Part of a small language model's weights.
Size: 12 layers, width 128, 2 heads of 64, MLP 512 tanh GELU, vocabulary 8192, 3.43M parameters.
Architecture: LayerNorm before each block, learned positions, no biases in attention or MLP, tied embeddings.
Training: a variant of SOAP for these matrices, 192M tokens, 5860 steps.
Each number is 500 + 40 x the weight over the matrix's rms, rounded and kept within 0 to 999. Layers, rows and columns count from 0. Numbers have three digits each.

# layer 2 attention query, 128x128, rms 0.0552, rows 0-54, columns 0-127
495533445483486525489516520571530539482551470498509606533524517447571437516447468516540491494487500481485487466507525508527504550495450506448466442500515460532469485505470522533544461463499508531478402583454504449499468543515500481503512399503499465539490526568459479471454528515520505440469470480416467479536550544506468450450521558563520523472557460484458509486492447554448525475552
483524502512517555494537478501510471438435529530526436490510484546537512563509558447484541506501472484479471527461455495515532510456447541484512432471480525499506473485457508514520573580454549596465439458533504496464550494432529416445539536461472506540543511481547475539453422464493475422525523479467482509500453438497469523472542457522489516468511498512538513486521562487525511472497
505567450504482452556461538496505469494510487508530492517531454430503487472395438494510512567499459474535492477531542546519398502537443514468493553461491521463531482458515506524602526495542475525474526530505515493460475449502508474513540522518415564504492489525421519475519529555506468548552490503450520513502472510544555448485516517501574484473507483481518427477518514482514467489460
496535494508548556496539494553506484507509544469484456502488569494508478487518551497500567470504547548587504523504530518456571500596507483536505415484462532441499503538440520509456479503463516460502436528561458456457568524515468536447519551526541490555499501453523470547486469487516522469489467546524487485448532482480511463505430540494539483464447442515509511465557545474490514479517
555454539493407480462487519489545488528533474533470499468445469488487475514474518499498526437458501505520480440492592531475513504495485490538531471464461507478478491527474498504493388513503528541562526528499503513480459485474460445485449478490506547481543504508517496444499536541491523459498474474467473584464482510479571496527523475460498458515495446427550537453488503462477469496545
485454582495530503486525492606539531554526561514500481491445471524490524531525527485548459497453472516503519554483518473516457441464549520482527530469554541497548499524525546484521489464434510496468426467521561531447534507485552459485498528442499479495562487499521480462483467565510506440544484470493564507490492488464447491459504510485434556521432414552526543482549557524445523535561
492558528478444493535570503499492478429484525565532411481529515467537508483511449494459439523517452467468559487518458474466487423457493498540520468544495537487505567573500469482460539486490493504521502450522554530486532519459501529483495512441480512523480563430493555475479488506432512453502534510477492460505479559520449437509547485538447446483492505528517504442523487494496552447480
471417484551528505453508512536519481612475557482468509441472494505538499526531560461434467485516493539481485565499477523462535453508465509433475521532530511520512496525424549506512488539468487507527455526564600499516535502508550507490476516436507542535533536515533491508536507513569516477495530499493463500500523437570550499537487483458497496563507468401606519433478528467511543480530
583485498473498501529502559462518519510494545515468534490496458495497511541498459448477487462520469527542511477490464532489485518477460582466568546499511526548541511503518508547496518448477465489521426482490525517535530471449532506469467477507424527508397521531445474521547506457510471509549510478444541510544473499492543447534585510491504504503585508526506472474478461501511538506533
544523466520521489494532482489548487559574450402443529490477525489552503520545508594487459473582459520575581452492496548472551512499463490501513486528513536511520412473505509519442467489444514515511414456513544519482562509509466479494562551525473499514503530489522502517498467467511533516469500547497516535493475506469549528475549494437544488488495501459453514576497571490471449476536
524446520448439485485442472515455465530456473502448460523461518490491522482543519547469492477516468504473489461513506455502565442444554502528476480470538533541511514520475540556445472567425515554457462519554545491559538530414521504460430520492535506469519494508556513519511518458548560435517501418475430517457519543551534562520519528528426424530480457502514524480509473519535516490463
496464544476530550531459503469483487484514481473443460517522510463524529551537485510507483541472562496470496506489468512526552441501426473521474475535508537458541540525482462482459520517535511530527470485539518482487543466512517470513449466545538456484521487421483472549498470542514499529489518467502515455473488529452468476503561522474505512464458507504549490443468553526450435498518
397451546466556481506536489465504463504436443495447516535464514474518534511453572472502532525455480498479503520516530428468581484499474527524521453545490506541523482528528526551474514481536528457486555487536467470523528517477495571531494490456519539494581498475535510506500491547438495531516428507477539571465543472472513492463530497463463508484505551493518444453531520547497517523522
533569506532499516487522495472467477529446477500537497440508500447476479542514507535527522473439459432462499526500455468530493488482545516569584477477485502530475518473538563591464530557553533514484469512461423566504537472502569476481484512508459544477531535445485494545458524515552469482522524488461501529565558424506473481546464425515512540471468464533519517491518526468469486480534
454493465493482467482528524497501516509528547515484523494531501489442478472482467488505508471499474532532485490477437535528520499496498474454502536459491501480509552537528505474524516455551456528559494439480476438473491536528540510504505527571496496429551461475552496509526521482487490552526472520527530399489472450511483533523434501516541519551482475496511469506597456564538471504494
520487463483575517504489524513472472523521503519530549547450554442496506486468515504479474469464512515523501510536501538479553448451469514546464427482509453487530524517473445530470463509515562492455561448509461454535512463470496529474457482483523460550481465424502468463507468478484508469574435573496476453502498489512538532494447548506470563501559451521490480492491524514528526513525
542554541382494509533494435535576541513498531451535426440393567512519492442524481484490538437494532495538401516465487513495585479503502480558482373527558505526506533555491612458502464471487524512573445532559498389512473442478504536521435532487559478446486518442534454511477438501523436475482544516528434453565509477567450452502433545470490534501477504491530521488544487536476613490528
511515507457539497462517492494555499467551486470518503593467565481441521476453498484536483498536538503450479552463477473496620505469537494484496486432595578544487482551531496526522511519468525454494498519504435521497541424505528453491517472492505455499506513487526501442501484494495498426464522524540510565478514452510481487498482509522512512512451465533482502483505479481463535516532
528457494467550503510552421535466516554500479540444492446475536516485524540489479521523503472482534527525447453468528509480496512511528486436562504472477538451493491526476486531516540491492564497508504532474511434516465466529493480493481515512522515533481467537490507495455521490497480469478513500485572535461503527503501499496537509458521497474474547478511478530466483456475535515568
466534490523485532536533458490540457503424507488517506474500522451549468480558448512473470526562435504625503417504537525478434527545544491468512521549448515473551533548459520527504449501535487523550514536445515478518438532545506501496505486484486542485518521563505469446462576541445499502567434508426555453560503469574498541491458488490528513502513462451533551519500516547506462531470
503529422455514491508455520541505563453477466521483545519489477532515494466481478486475469466544508434512569477445474538483528530477548537521553516548490484543540475515458501553517478488553495510497518530504556490478495494564515485498511482505426472520478487543487534544534504489456489473528469470460484508552549483526502536488540493429500538459493475498553487473507587463431517536506
507477509564531470495487468460452566557527483491528537515461508518491464533475540452433520458474494535479499500555564494500533453488461555473503458515475504489557492532448539445492463425516493525511488472538498468522567556559506461480468458475484496501424510468465505514496486500494462528504526486518442543471460425518506487478474542470518597482551482531502521531490539481536503525535
486511441566472496478519490519504531510537496482471507440504553491452477529459442534555483469433501491511484534503417443515490470548455521535502417531536521542512472520583451461533472460552450522495537450496495575496473553463508501535521480511522515476444477499520410476484542463462544518502477453507453499511546494490481484503531454526550498379549552509466530526481555391499455554470
512513424558588478489538546478509464440491471439452530522493434489455540497523488481515570518479531493497509421552503476446433536546470486564526532538485428541519460473512500519496473545484475479526571510459521491523474480531501510502511502534513525485464525557504513470528488475473525476462455468492582466487498560498452567433542459533530433488473488508427447576460539485532480467466
492496456514496541483531494544483453519410507494505454493515505468447516524504470502455527531480489445528467510454539513507522491495499447503427501436482476500468544499476526547555513439461482504480447470493505497527477481531516456472461471554493466531556493490471522505473535423482515576503548520516448483410543494548536541560538506560480437517475456507512535446471449516510509509539
501497463481555493515462496457551495468527458513497488523495536487496492479517511425536542499490531552476494554518528475464501476517540468539533477466478510477487479565464490506512512479456545477434484452567555495463465472536470556514481533499495481509458515480485476503458476532490484483546490501470451495479513548561529486466494466530501463530521509516512507456467512475495495502466
527493445541439448486501527526490505515494462490560462463525497489526476478408597519526461499455482490528515506535499553500469562498497533513485537559433518483508456489452412519442508453539470523487534475464489544514560549501541450470518455467540534531515516541495523434483543480468533466484484470516509470565476460522516542501513469438484535525515584468541521545528523503537414516473
484519476471456494484496484511503428538486524497493492527485465465507486482516533500470493511543498484492444520549450468531509537605496486543514498464542564523509464507549542537483466473629490465556474532448469517486434530545491553506520454474479550454496478485449520477502484502487449496542569520582459482548520489548515540474502531567460538495472503470522446476526504511604554519464
533533490496446497486410561432473456572587435517496525508487435499475518478530472496469522442562515534503524421445491526511421534549490483437538565558416502513488452470471497456469474391453523504545535464448509567532534542581488440571523450512489520471402522586458525541563573523509508531472511463534460511483459526473508480556561538494600461491499562459459514545414514474552443540484
532569447530542476473538506467506553507543407540558460439561468437486421461515522544511476514531476527462555526496460446535464557547502532426485564552516553541526510564453498494490486475504502470573446522462522540516445486521528497463498467522540538502441513544501476524520518527478530528479388482510515397459509546499529551470439510491542547534555513489474495572498505491507486448491
551553537500536485532491510473465478492488497485534550485511494531487462562479546447458502497547394425492483520499436450484493450485537448538501446474507554497527484543466559477413460474497540503491551484553519505497529479470451457575524554459534497486556475445510453490450532409471437454508463499516517478544491399502500467478500517551499513506470441490490500465545519550456508570538
440495442500447516446487467508470549555467497521530457529452484463525440503461510520514447489529526494505547440544467506505502495496484500437481531521486502511603485505524506474502483526508504518523522510456470482476524552500501383462478455472491503576472509553485471492496555549525483514513484521454484464527485519509501457522486479468489434531484503460526529496545506493533503540515
520487492481495467519575479525432455547444458509489499554574460493431455479457516474548479471512535433524495477481523504548489554552422434537485474474414485461511433565512456480550493509496467498526449421509495559548511492489523539486564503509474373511507530447443511557542538548449509465487509523512473552568548569526481455551499530544499481434495483542526562510513536524499450465534
478481505513520550520471440489484496511497558522488439454496453559487531440495508514495504528509459494560418554484521496507583502534478476559494532442487493517602465440503496535532499497517600493499552503435547486483497456511530549461529526561440504467585488478471519527512525513520395466514486447542541520507583453486427427517478475498537391508429481481457419535554474520432553478512
485496455449551503509506506506494500424455509489490478489518508538483511459488518560563515536478480537496528535494484522572460464478487549464554574512482496526502509493536473532486464512428476484521468565502580512531488485482492443530534522467514466517531503538504515490475501528569543517511526489503526452520471491488501476487459520502428499432526514495492493541515483520490524475480
570453492607549492502477566541518475520544486537502485485465514455449429545469503545493539469587473413568465518483503545428457495583456493454528589533504485535504491455552470528457532477521506506547479478489525564501528576541479502459493471519436566544425563497468506529509542504481457589493454450508464470482514538485497525459441483503502458461519552540494526464482536435501446500539
472467539507484477463436485464514519533463535462488583525436473551550568499513455495483550486499456526491547529463494563447474475482500521563557472495573470559538499482515501551568555440519475493476532466476477475529533528505515502427509520499439534437512511521480526508519474503496523510486456522532481535522516494463549497469463531475463506508544453483552543502457468528509522498424
538548426550484483514463505524466452471496403533523489513527542535514552553448542510486539517486461493461494468516483489472438478493430498448501504568494493512479509543540485476530486490531463485551496500439517509432455577546443525468566481488504470527515520536431560489529571496461532521484481468422517497409514526473511538442478496530600531464523542429465534466549476477457469505513
472494535505576466568529504485478433598440566453528455535494557510477481448526581472501436441414508483495435526525518477530636487475533482545519403514543483487496466518530458469501473543458523478510508480530430498447550440467404483460492487525558573514506530392476511493525427520473550483493577575547536504538442483520460454506514507508444506516423468531495473444515459530464530521469
484543451517522461478454521466541452544505485462540515544500525471517467518451540533442478537473448515517499467546536535502539531483511468481435528540466529503509501514458538528483445460515467484469514527443502512527471461578499464512515480519440496570500491549442525458470529505475488484528502531434514466464511464533516501495493531517506550486498523565521473521466492471511462532512
490508557512488509540551501467489510528575485486556551491462544459463555502494533522514533470469489520457487408446567490485475516443498475577433515497509468533583480504517467498548512498505588495513508473462517554548446512524485527453521411575466498495511462493495479489499494474506548547524553531479495492478473539475537473472460459465546507519539511473478473528475476512579444447424
460482477483463470465500504561509543504509514509514527447453574471534570449459488538574466535527509487483497467502526463509515487461516517498471472535510492513497536520492559496482445525552599495528533489579481499485503531513549482453558478475459493594458462452506504561468506531559551457532587483469444413525517449533456412463503464454465459460526491432510499414426492476482551528446
405461528466577491518498474536497503499495554466532464474444469518471571523494457535437510472457496530506447571478519482513565431505562432481487435415529514527510567469421533507511488526498473500485491497526528411477505496488514504477521466483448505504532550386567493536508432506535481430483494506514444539474554542547492473519491483511439483526473463572536494470541477517550562518578
469481487464485467480453514521507443531500496549558602463560454477441428501467449518456519509490477476505552403516552523526463504518499508446428605476456491508493442505548485457489473441580454429544440553410501503525398575490537505511507474505484534499504492596457448451482578471521453521506474514537546497558522514474524556458480414504445495500526464443469486567532513557488487472478
520514505534494487513472535476472504502472530520455532572555454511541579506415514504491469510499432464522534483480506556545447507446444524493537505528521516546479472524486510518484517483471435535480591528474442531509557489492462495462425406482477437425509576502502478505522518555489529535443500500492490509407476558445432449512538585513526407451538566536511547491463545464464497521503
517502518488505473550495534428532507525544465503527432560483536519449511424522526460513512505489490504526502498453479474470508487512506530434443496500539547489534501500487526502471505561488505493472514501533521590415516506487534479468499536492554523447513514459492536459492509470522498487457495556531407483492502530520474445498480530489491471490505556534454506522547517568492509515482
506561550451508455475527498446438457523518442522506473498467433480537519557422479482524536542574519482482505486511501489521488485559538546521500544490479512456513451503489496526554416513527453456463471513535506494505490527489494530532484497492539487499525516525504525530525520496447492527518506510497496472542532495524443546444543524515544505533576495532487514533518477502494490520468
557510465464497466534483559482482483447479456490474486507522431527467516472501488549486528504516494522475506548500490496429450521537442496499477528491444522502543479505485424485530480520504451528518474450489492516546481533504521549513491541529442516526518492553447477478470505529469508506440497467502532494487531476479478474503523469544562511447518526486540499538529549561461469541523
521508474530419494535450524482511500500498450515486471484513462519493452514469472505448501515463547545490467519500541520432557556502492506456445511494500500514553521462510479509514535537513468551583554490449486466484569549425475524459522504554486551514468461557467471520431515521472482537477457485535465426494466506434565562530482449492500456497514572477530526503535491419525498532505
443533555464576498476432491526532581498506454448584545485487509480464481493548523515526520550561529488516424494464525467474550487451459519534509465431489509452566520486483529509450530514473503480511483513470462470516512453457511495464450519520552470445494511430494489466520467499511509498516503478530503480547511457554458545527491429483535494546488500492494546443502499564572579534518
477505496571583452439504499495443479515491453484494537460576507481480462508515439530529518522505424467487560509508449532431441501538527525436501559494452502455508530502522479523556554516583509534482525555442507512461491477453560448508558459540469487498464526521479517492490567442523456501468464455478473532519484506500550509466552533539528510488556533511498487495540503522518407524458
447491484520510498534548465546538527480491488519531516518493479501468499477504458465508529477436497544478514524524576508478506540483539558499536516464549497540461480481518490511504495443486456464518506545458481512521434500483472531503527463551530504511436492457604485543516481587535492503497499555494524479491471491536488557502503462543439502488481515537476499505518535516539487541527
470497519490461449545538495464470497507467469492486499514477456517582453524558562478477487434559492546471496462536457486431514481516508542521472484511470532481489390447507515528504523543491495502511517473557508542501493491504499512516500536482390537504440476473527531457460455485510495550527504505477491560522519516533468444470539440493506515471534517509545542542485497516548485497412
416535532533470439470500489486436527587457492432416541474474476519509473554468482493453451495529496503504501510500541483530476417485510480549465474523465516599562508502550545533515542538542527528556526476477502508509461479506481499486509540531474549490481558518528491508547540450483512529483512502508525489490532500464472505464434518512502505445499460532468425443437551473500493542441
565526460425545492532476506490484490493483443475549442529440543499520503537515606539499474506393531568474463570471498481563574465478565569519560486442530459490455502534525483553492491508501530536477418510560490450537569481526490550516504508450507529489564480441501517456444505440506480489483482553531449410518489431488447509522479473515527470503457498540528518459535564522499517472510
# layer 2 attention key, 128x128, rms 0.051, rows 0-53, columns 0-127
464497481506485458536403490443519588494525448537518528444406453521508474553523477502459539457490453458445517447473445514494505478473539570561503515553502504517501568504550527540451541528560482531496497465612530549531509478453503395554459489513495546512384470477571569497469503516430489488485447505505495524496452590537474557434561493516421487547529491531469551518546523577599488471420
544495547460485437457527418503539543565531578438419524435459483492498566502559457504500576491465464487505570520436526467440509481453536501475538516421544471515520495535511550550470561498460524482512500526555473522565528447480537495440452451522540428540525503489549495499583461484513463511513519470521565581422462530507480523508476484469518459531514506439515489455535401538514531459491
452474493512469430486506467516506530540476498442547520564481426470533467476541500433485502485497456511484489471487444504503530476493418522517512495503517526492514469495537469506500551580506516551525526482496468567545468468434491414508438498495461540608550442504560570565503501533490531546532462546447476514447527443543505478509454480498510450432546532545460545505546470501497512499492
529458527580436495477448528455512472513507534488497432506538544508544497458493491518473496531489480510517526517479527506522548390494543456430512504447493535502434517552485605466539474504469501494449469507506461474514451436514568482541550462606436444475475452575569493488470478518520539509513543481451507517499478477482478425513445504536460491449482492508541470462531403511496483583466
539472510515551545584499503560525497468510455500472556574470517481522492528497467460484540461571507487529509473472450569452506535507485503569454501531472452488491492508501515494528467501557517392591560482517516527572436474570466498511490484504513522475501493512431498529494536442504497495466505484565473512439526483452485514543488473488510501513471520488471371485519484475479430512448
491524529475522487477623585494548518494482524477480451492481510502497522447519531469512466495469500494496504484527474558485501522428511509484440481510535487518595562568512495557443517476537592457511429462488514521463539537478488511428531487534436476444479545517494507491545512486510477512515507471461523533472490437497483522480519512500521554583481495504541476500502495496482485489379
497593465484493479544523462537502514481430549463531491523472448524501465540453584519513525413456453471557452573484524468508550538492503531491569463482487474497545524534487585482559527463510541463517497523497535457488534435442431483479537536449527461561594448515516462532490523490479538519505501498486551528454428452482434465479483524458523505480502447556504521511576520443523589523504
526458493437498486482470525480546520450531541554470488543501512495506501548568503476534474472501468548498530459496549526556452496456483470511549511505483513526493485484439509474433564487447450435492476493498424522544516510488492505541447447494568531479477531539511502505474493472516496476475550432458496513494497526521446520511542538454442507498537573494557425524498455539504520437486
514491486459525502488525481549465469484546517484508503477469559543528518510567433543550490488438510477488514464487467540497513535447435471491485496511460470486521503534524475430538489513550564502503535490529514484472478507473535474423542514493544472496480492437499487542492479501521528498502531425415507453504471557478519488490474448517576479488497510520447536528489505410493483416524
531562569503522531408530559522455474540440543437473525468508595463554448521489527545519514534522476435530521480457458522450440447505451467500560532432463506459450523525495456458515501557574527476458523494481503453541508450561470523513527489523485523463501454515480463444436476482503470493559484498384599528461506488501457550531516431486549521490498536467436509484525527515421470547469
545540538520531533499607494476535482564511563490503501447460499521469521488544528518496497400547499523540493507524521519507559542440484479500560556529463471543486472448465480442497452466470564446494446493529528448525460505539467544493549475510526540537515506490470437535446507524472529453424551489525616505512421498484543485523473481492502532556499448481496413532444464526481498516514
528579537444487467460529471565558570515492439535502551501468495517511494496456489409506455412441490501515521540505491536439502573554494477480501454435443571485487495458545529498471507492486509491476536494514517428482522469471552537462526501513496497528480424478485486512480470547485505485487476439557539522452565527467542498503516522500511543508516498499493508492580556457477447510476
494501481511456497486446506467497461471514477483500500504519444512547551457521470492515536445518528528399521501514513477549573537488509490584485500533540476446549472490494521505572502489447435555461544470467494445542545495480469468461507514522538528457481487500445495431549497510530415450475594454538434499429442503461564504435486553491568501509450527459583492438505494510463499575521
469489487469594505426450474500561534504475558477528571537449509471508508504513504477451457518551458544501512492478495551496560459546478468475513536506498491580645559435537496537571530476561547472538590581513557466546438461523501583415513453480447489563506474470476505493488527484456521498515531531553590556510525547486515478515503492465480528436514453503528427476409519467502497511466
441495483554500546508500518502521526555477504580454481509481488434492467527581433547515528508458519445492528510569426447501456479486523397512472445503469491535494523509524470546482483490511495537485450486481531496478509484495458519544463449453519473538505527419542553522532468529483439442499491527467477508519507509489562498430494569486489547468488458506561491555486453483494490447469
470480531423494471487501513480471514488460457530484434454536576493452526549527412515533506487489561548492480495550435489480506530525543480527509524494495506461456455531507497528508481476463475530466539555451501592469454513461506527493440470495557565468476514462481503486425512526502515477443467472490506525528488554482521486455514534503493452497561495557528506561546550520534477482414
455528513455485452497470439529561545471495506543509540489464576485526393534502559554446498499522554500578442528518500475456504510448620484542508434495451535537478502505498533416474507473485521523520506487532527468486485556479463489530446468507532513462519586437520496525470506521500472500585541508508528496508504536465529531476444533544480551467495406524495481532454474515520461522462
455468511498490511487512525499541490519471496470503480508439563472493501466488481564512518519443562461423496505507531482501595467496471496484421559526500486419447537554523440575460502503466511498488430463500530525485487527479470459491484554524532537459510533532590542518501564559498477470496519559442491483505473488447518510510505536475476463504466498493555536530467484540489448485497
522502468473504566463498513537507462525536525441519506477500577462534526407527428474542547543567493496526542514472504511524464533517493472499468493496511539446482487470495535473552545525506445501521435488471502541512536540513504498527542541554466497462501543576517480529541459495497515514525480466479491452458470522453520442491503535533540465496446495550465464463470454534502504503556
531453479521497458528476528472471485499546584533501512542496402452430481466491520511558508525530484489510484498495466500493453452523582440474542525479479532528466531487508494467511520507467569524521488473450537487538470449467464457483476483477455465496443540500491519550464460508486499555384555479417486537466559510532449505458465527515508451487487468487487443517506515484478582439482
501513470519517580486565511514492478470515466471528559521440531529482462563466461475516483464432506503551492534422470527457489551454540535518569525513495523469492472460485496455498487482456412495475462513477583552521538451510532497497480458488504490523488421529438521466478519497505411466469391470514600506509447534538507531486442420538543402499489536491465533566433506497474447460518
518482495520547428455453524560545472487493492478485467436479551522519526523416462519486418546495499463584557494533471475546513493510553499509477527455475476531535549487499518499452492471520462496531482430451443566482491520486588496509461516478496587480460466452519480477529565524521503475588418472520546546539465504488547492513525470521523474558505554497460449483528476481502442519423
516507477496580487435466574500526454529576481537493509423506479548528484418504505508408418599430498494489535533534605483505458535549527526470486561493544473397481566489498514509508454506537429489489459494521475483489505468562530472483495532458549488487501527459497467464570441450500520511466520547491513505505483562547453490489496430536536458533458546545502530469511463469495413472396
558516514530470519512492488474421487575518541449501509535482475522529498532482450411503474514555473508482494548521501528491450465571536530505519495508514531453486443564479457485577506448506473552429437516520497463517497484522509514521546544528494524460452502444487483502535491537483455499448507570580436470465446450520427515456531487534519529437551562528487591411467446477510471509528
496519603510445573558507506525511514507519520556467432463468498487495427423554486480524530466541471490488454467452547419490520442513449494490539474588433531480540475500583496516524511476496499482532495500513491529514528505512495508487498538560500543515502486453524493594505480523532511519397557507482528491508508488530508495489475468481404448549509485537515491519500535510506543454513
548530498471428494554472493412468498550495530449498472605522496539486508511461471471479566472508503554488538508504529444446557470516503528512528473473472492469456571486525462549478482562477485448419478468480441510553501490451529440536454528535498531511493510563507470423507509539499523519453507483535478464446493525513455484498499484563528473500441502552500502519517489494429512537502
489525470545484499477484483477456435460508534480437521467523465559435486569499483522481469553476484506546526524472445498428426499511503523507469580520565495508499506482456536518503497486466506489499548433467466541493542516480471516464524446498560485433506514471427485569543478473524444474527471531543495553422536396469542456460501454426535480455467516481518496517473550544493506488467
453506470500529479492456493440550511450580550523495444523473485441525466575509513487473497515492493500495491556543571540584530466448485482499432512544528492489452441504521511543486516483504479554485536485403543481415483478557516452514492481398529508452504500485536536459490510515495555466467545516547514524493489516462528529497503438456476467455560442513520560562508476487487416451539
607529477533502532534479521502486436471539528449505543482434559526520508442436493538495463533448503405523477478490488440502492541500473499507394472533493463506516540456530454426506436522517518487493582478486455465561446501450539525569502496541435496505535468514482434540520502481468529525457499520501514464567487488477506524498575502471509484481510564482443545501458514402477421429521
482449470529569418546520501468548548550428517495506516457492466538449450583451535490497470491499453450550456493537408502582481523477479502467574500472541480558455543503524518550530543491539472488467520480516440488472540479450516525525549451492497494487440543435504549512488494520458452477540526539510519493454467504476467531498478569524452497407477578533457538481480562521453501526479
492472518474491500468473547533506518516495581453465515530448482453508501455500534511443488470447479459473486525518556541511548449526533458482498530477436444522533521488560511490518564480471536588581532535484536518468506492479470487558460497510406469511470508513508371541397524512581529548493527524498521502532497560542523470561471458496499485494446440526499420438485476520534544487451
570495489516521467475582513472544479468527448511466474504528422482467495503505499557528496513488483429486482527471450452528526507488522534482497594543565537482487548510536559477497519508476510485582443494540517475481418451533534454491476526530443549483533466460586490506561534460472497466521451428497455537503500466537472465450497528509555487517557564488547475526497543505518486390460
456507507547505531579506546404535508413553497456550546511489549526595457533514527463486554487503543474463577466470516452433523486531522471494457533517434476532512508477458539493482467587433443466447612526529524461508512470422549459519526545459469476425537472451489537503589535563496501467465472521526471482474473408511465451538492531469505483603542482511577480490524541435488520527487
443484495495550553481474471519448479464573558464501483467497449447599450468560504524554545527483534522504402522499516482515589519492376441488483412532456570529503500491505404553509502532479460490506512570469472463520531530522440485440522481549426513449490491419483487501433484491519413507539443477498437510443507447479479476543467505449565532518518465479461455511451529503513500480571
517534478468520506527539467505469513475438502462516556488543449507420455567494496518460521537507490521531538482481529492500451468485509480419503457508505556568493493451509460494536476515501533519505495505517454501458495475467498448451529462474475488532487467565515523538479512475493528496478522491537464500469534467488494541483478476487543575557561517532529490472477504557519555550509
545513487503515525496510578543472495509502504518519449533540553515561482506520509530569452493458513520477472477485519533570538460529501446515560420483514488542464513490530500511506520475555498484460498541515500527494531447494525558416559475530481551472487471473538515533453430514533586477520516586489573540510491504479516518530476489512559505465520521535455482554468489459539441487433
503547460509488482494459546486501499491482469492464487475532475554546506523526489525520512473450510540540478486472493586479444444452557506542538523553484470556565442522474451485497419488549418504473577450502531515496461459496488545465440495436517555466473494494468518466559546563524423573538489494577558513478519542448491530461522568446471520503502500493494537591492520535488512528517
536488446459499509528503601478538485433490463472595460484490392499485532497479441518541481572514431487470555526461526448523535495491536502538516497504515542529499468486477489525457520508464451604531429485574517533571541480470500524567497497474555500500545463515558482509491476475481510488524514549567400537438479511562511568483477502508501417512543525494462502475493452486476535485493
466452559511479500495478452514497493398504473486462484478507562424462466471522478485564457523546581526483485562497537540495552487517550509500464539476545507484496576542472516507555483575494516492490412572455499478457438455514449477482469503509436500447535523530514465536532500522486506428514550459425476447493480470467530444541519408440558447465479450466504481488477487536467530484509
506470565540481441540505485537497487449475539517509496523478478529456500498502478522553475477519514506508518492537480464487545457539454489544483534527505515499485508529572487501495530492498559551494486466487549584541564476461487491485535564552500484530474428478501536525504474502509513511491453517488462569517564510477482513485544462511474405485469543547493507528504556579545497503459
489499474518534482525454554509459483496488550535473483498511486498487469449457494492599467513571529455519433514485509461480501539489480512478443507469454440517438526524497546491521517512505535484564524530500487508461508482537505497515472504522579501503490528509537511536491478542478477563571439546500420495480519545432455461515491495489508537553532549506489513472494486457504486547466
522498484438434495483545480513538508496435511522439502495465431496494406493497520539457481523479561525520498472491526577478452572530429536549519546497563493504498518494476548512532550418469480482468522569455482443482516491553544476518517457541548479427526496543540467498536526534533551515441514503467527544577454534493485460468531442480558488565531500539498526599465446566506509510490
483494507464523486520579492548533526474540522530472488416447528492544514514514494423526514515529527474534426500514549517517561512480473450573501512540502506573502480504534493515518504473515485440524467455462498471486577508504462524531515480538471477515555526482506431461511540509463484488459497519463507564504479544466503481458479550477472563523549472530540516464547467509517485489486
503439506503579466498441540448524487407518463521514520567571456504478493520537542539515454493511470466470499470544472518580527472512458508441443524588520557540538543462446423562482520481548444462494521463493542597494542477490484437491430517520464564431475501439468572512513438491502532511471455558494488507527465497507510521486484458575483536576547472533513463454578495495558504486508
492476512432512516515494516518497498441452460493413588476490429538538594520439436501526478428528510469516544481417499511550543530495528498516527506541367538436482455490502497451506386550525487496485550497571496499524503468495517516495534552534538440535477437468522491493489504500490558543476485569524498483517516480515491468454531491511546534466490542430502508563443576467495434468479
475493522484512471521533456494587557502521497469449445483564495488480504507457578533479405496512527522518482413525433453570566510535497491540515480486503460519496553579481479438475459474497471570526490515552490499475438554485479446494459510496511462506528479512526458552497512546507486524556503565520540493530531472491489518542478491476537537524489459487496543549491546481465515478455
513454494510462475496545551492510448470563522502509469530435448507482506563526514541443464524509553535474463444525511431491453499531547532462442474518524459489542507465532500526494510586471475484480530391575541469527508611556479538526515461478512568480517542489478504464531493550500469495542552523511452480495407395523542506474437497488488463464494518518474486482542469575397500477505
504584492484518500476526498477513484510523527496534563477560470547544521500512393477500523501424502524464506534481479496532508464522495464483445526500494553591516533526505541484508533535437501481514492483495455491509556564470498491551543500493513501451528473443509429502597454471462485526457517545496438542472497449503473506442464472504443498508477516517464439494487502445417501511570
562524492535518508519512504511537476470502379512573487442607497473526493526519504516510486474509486568519569513528474570551463479516497494455574549479514454476483465550511509462492431513476490442547513505426460469495483519532546438498502503538530469491494519488516518493528473422498482503532467537530474463517442489492486484513460475482534418525512520453511505517494507530489510449507
491511520483502523445567450480509489460483513497501500496513460507459471522414446511474514577479526528527519486529437523437481445494524480459524504542508524479479514526498473508586506498445453512590554522474460471500511554468551484508438574531519568471532587506518504557447481560493536510524504560474496533553485566543481451492518517481471568512490496472542527554487518494449521474466
500505532519493471467458546504569520532540483486517554471544454466460578499508475510526495496443472489493518418489539560603469468584440509496521501498513524489551506511529451525509558510501479523479529461535530542529524480505509489488521438474447500537501526483468489484513488558491535488463430510547554547493574549561550421487443491483485514514522493563449551459499488479466501487514
498492492481528482529479526517453568484482486500510520452572483483496487509454424527529549505501511494420508530526507414532577471446545436509428511503590515519437556551495484537468492464555496446505485403473494485461541470497512498505454535523497533520493487480499516496521505466506519482469490555458487489470506498508501456424488455621561496531477527461543555406446461506527443501467
482477464548521436447493501477499441556521535506505526542488540522489533514466589509539532505435523530479558497506533498521549467521508486459486538501494453518473566532461542452534525531451545510508424514488511482526496494533469469499427534489494528560536526500461504438569497415491510545477507495440481488458457509506447466522492483476522431511521489521464473505479443540412521508531
485493481474547489497514546538541537514557509549526531486528492547536438456517544424520452459503508509511502549499529488544477534483527422481459506515544476479472469509482494488636492500445541469509459532455486447581504485555494523521509517514492472490513541465450477453555548508524493521550409524492560494504448505506507570523539469417529531505444519539478484500518502500509543548545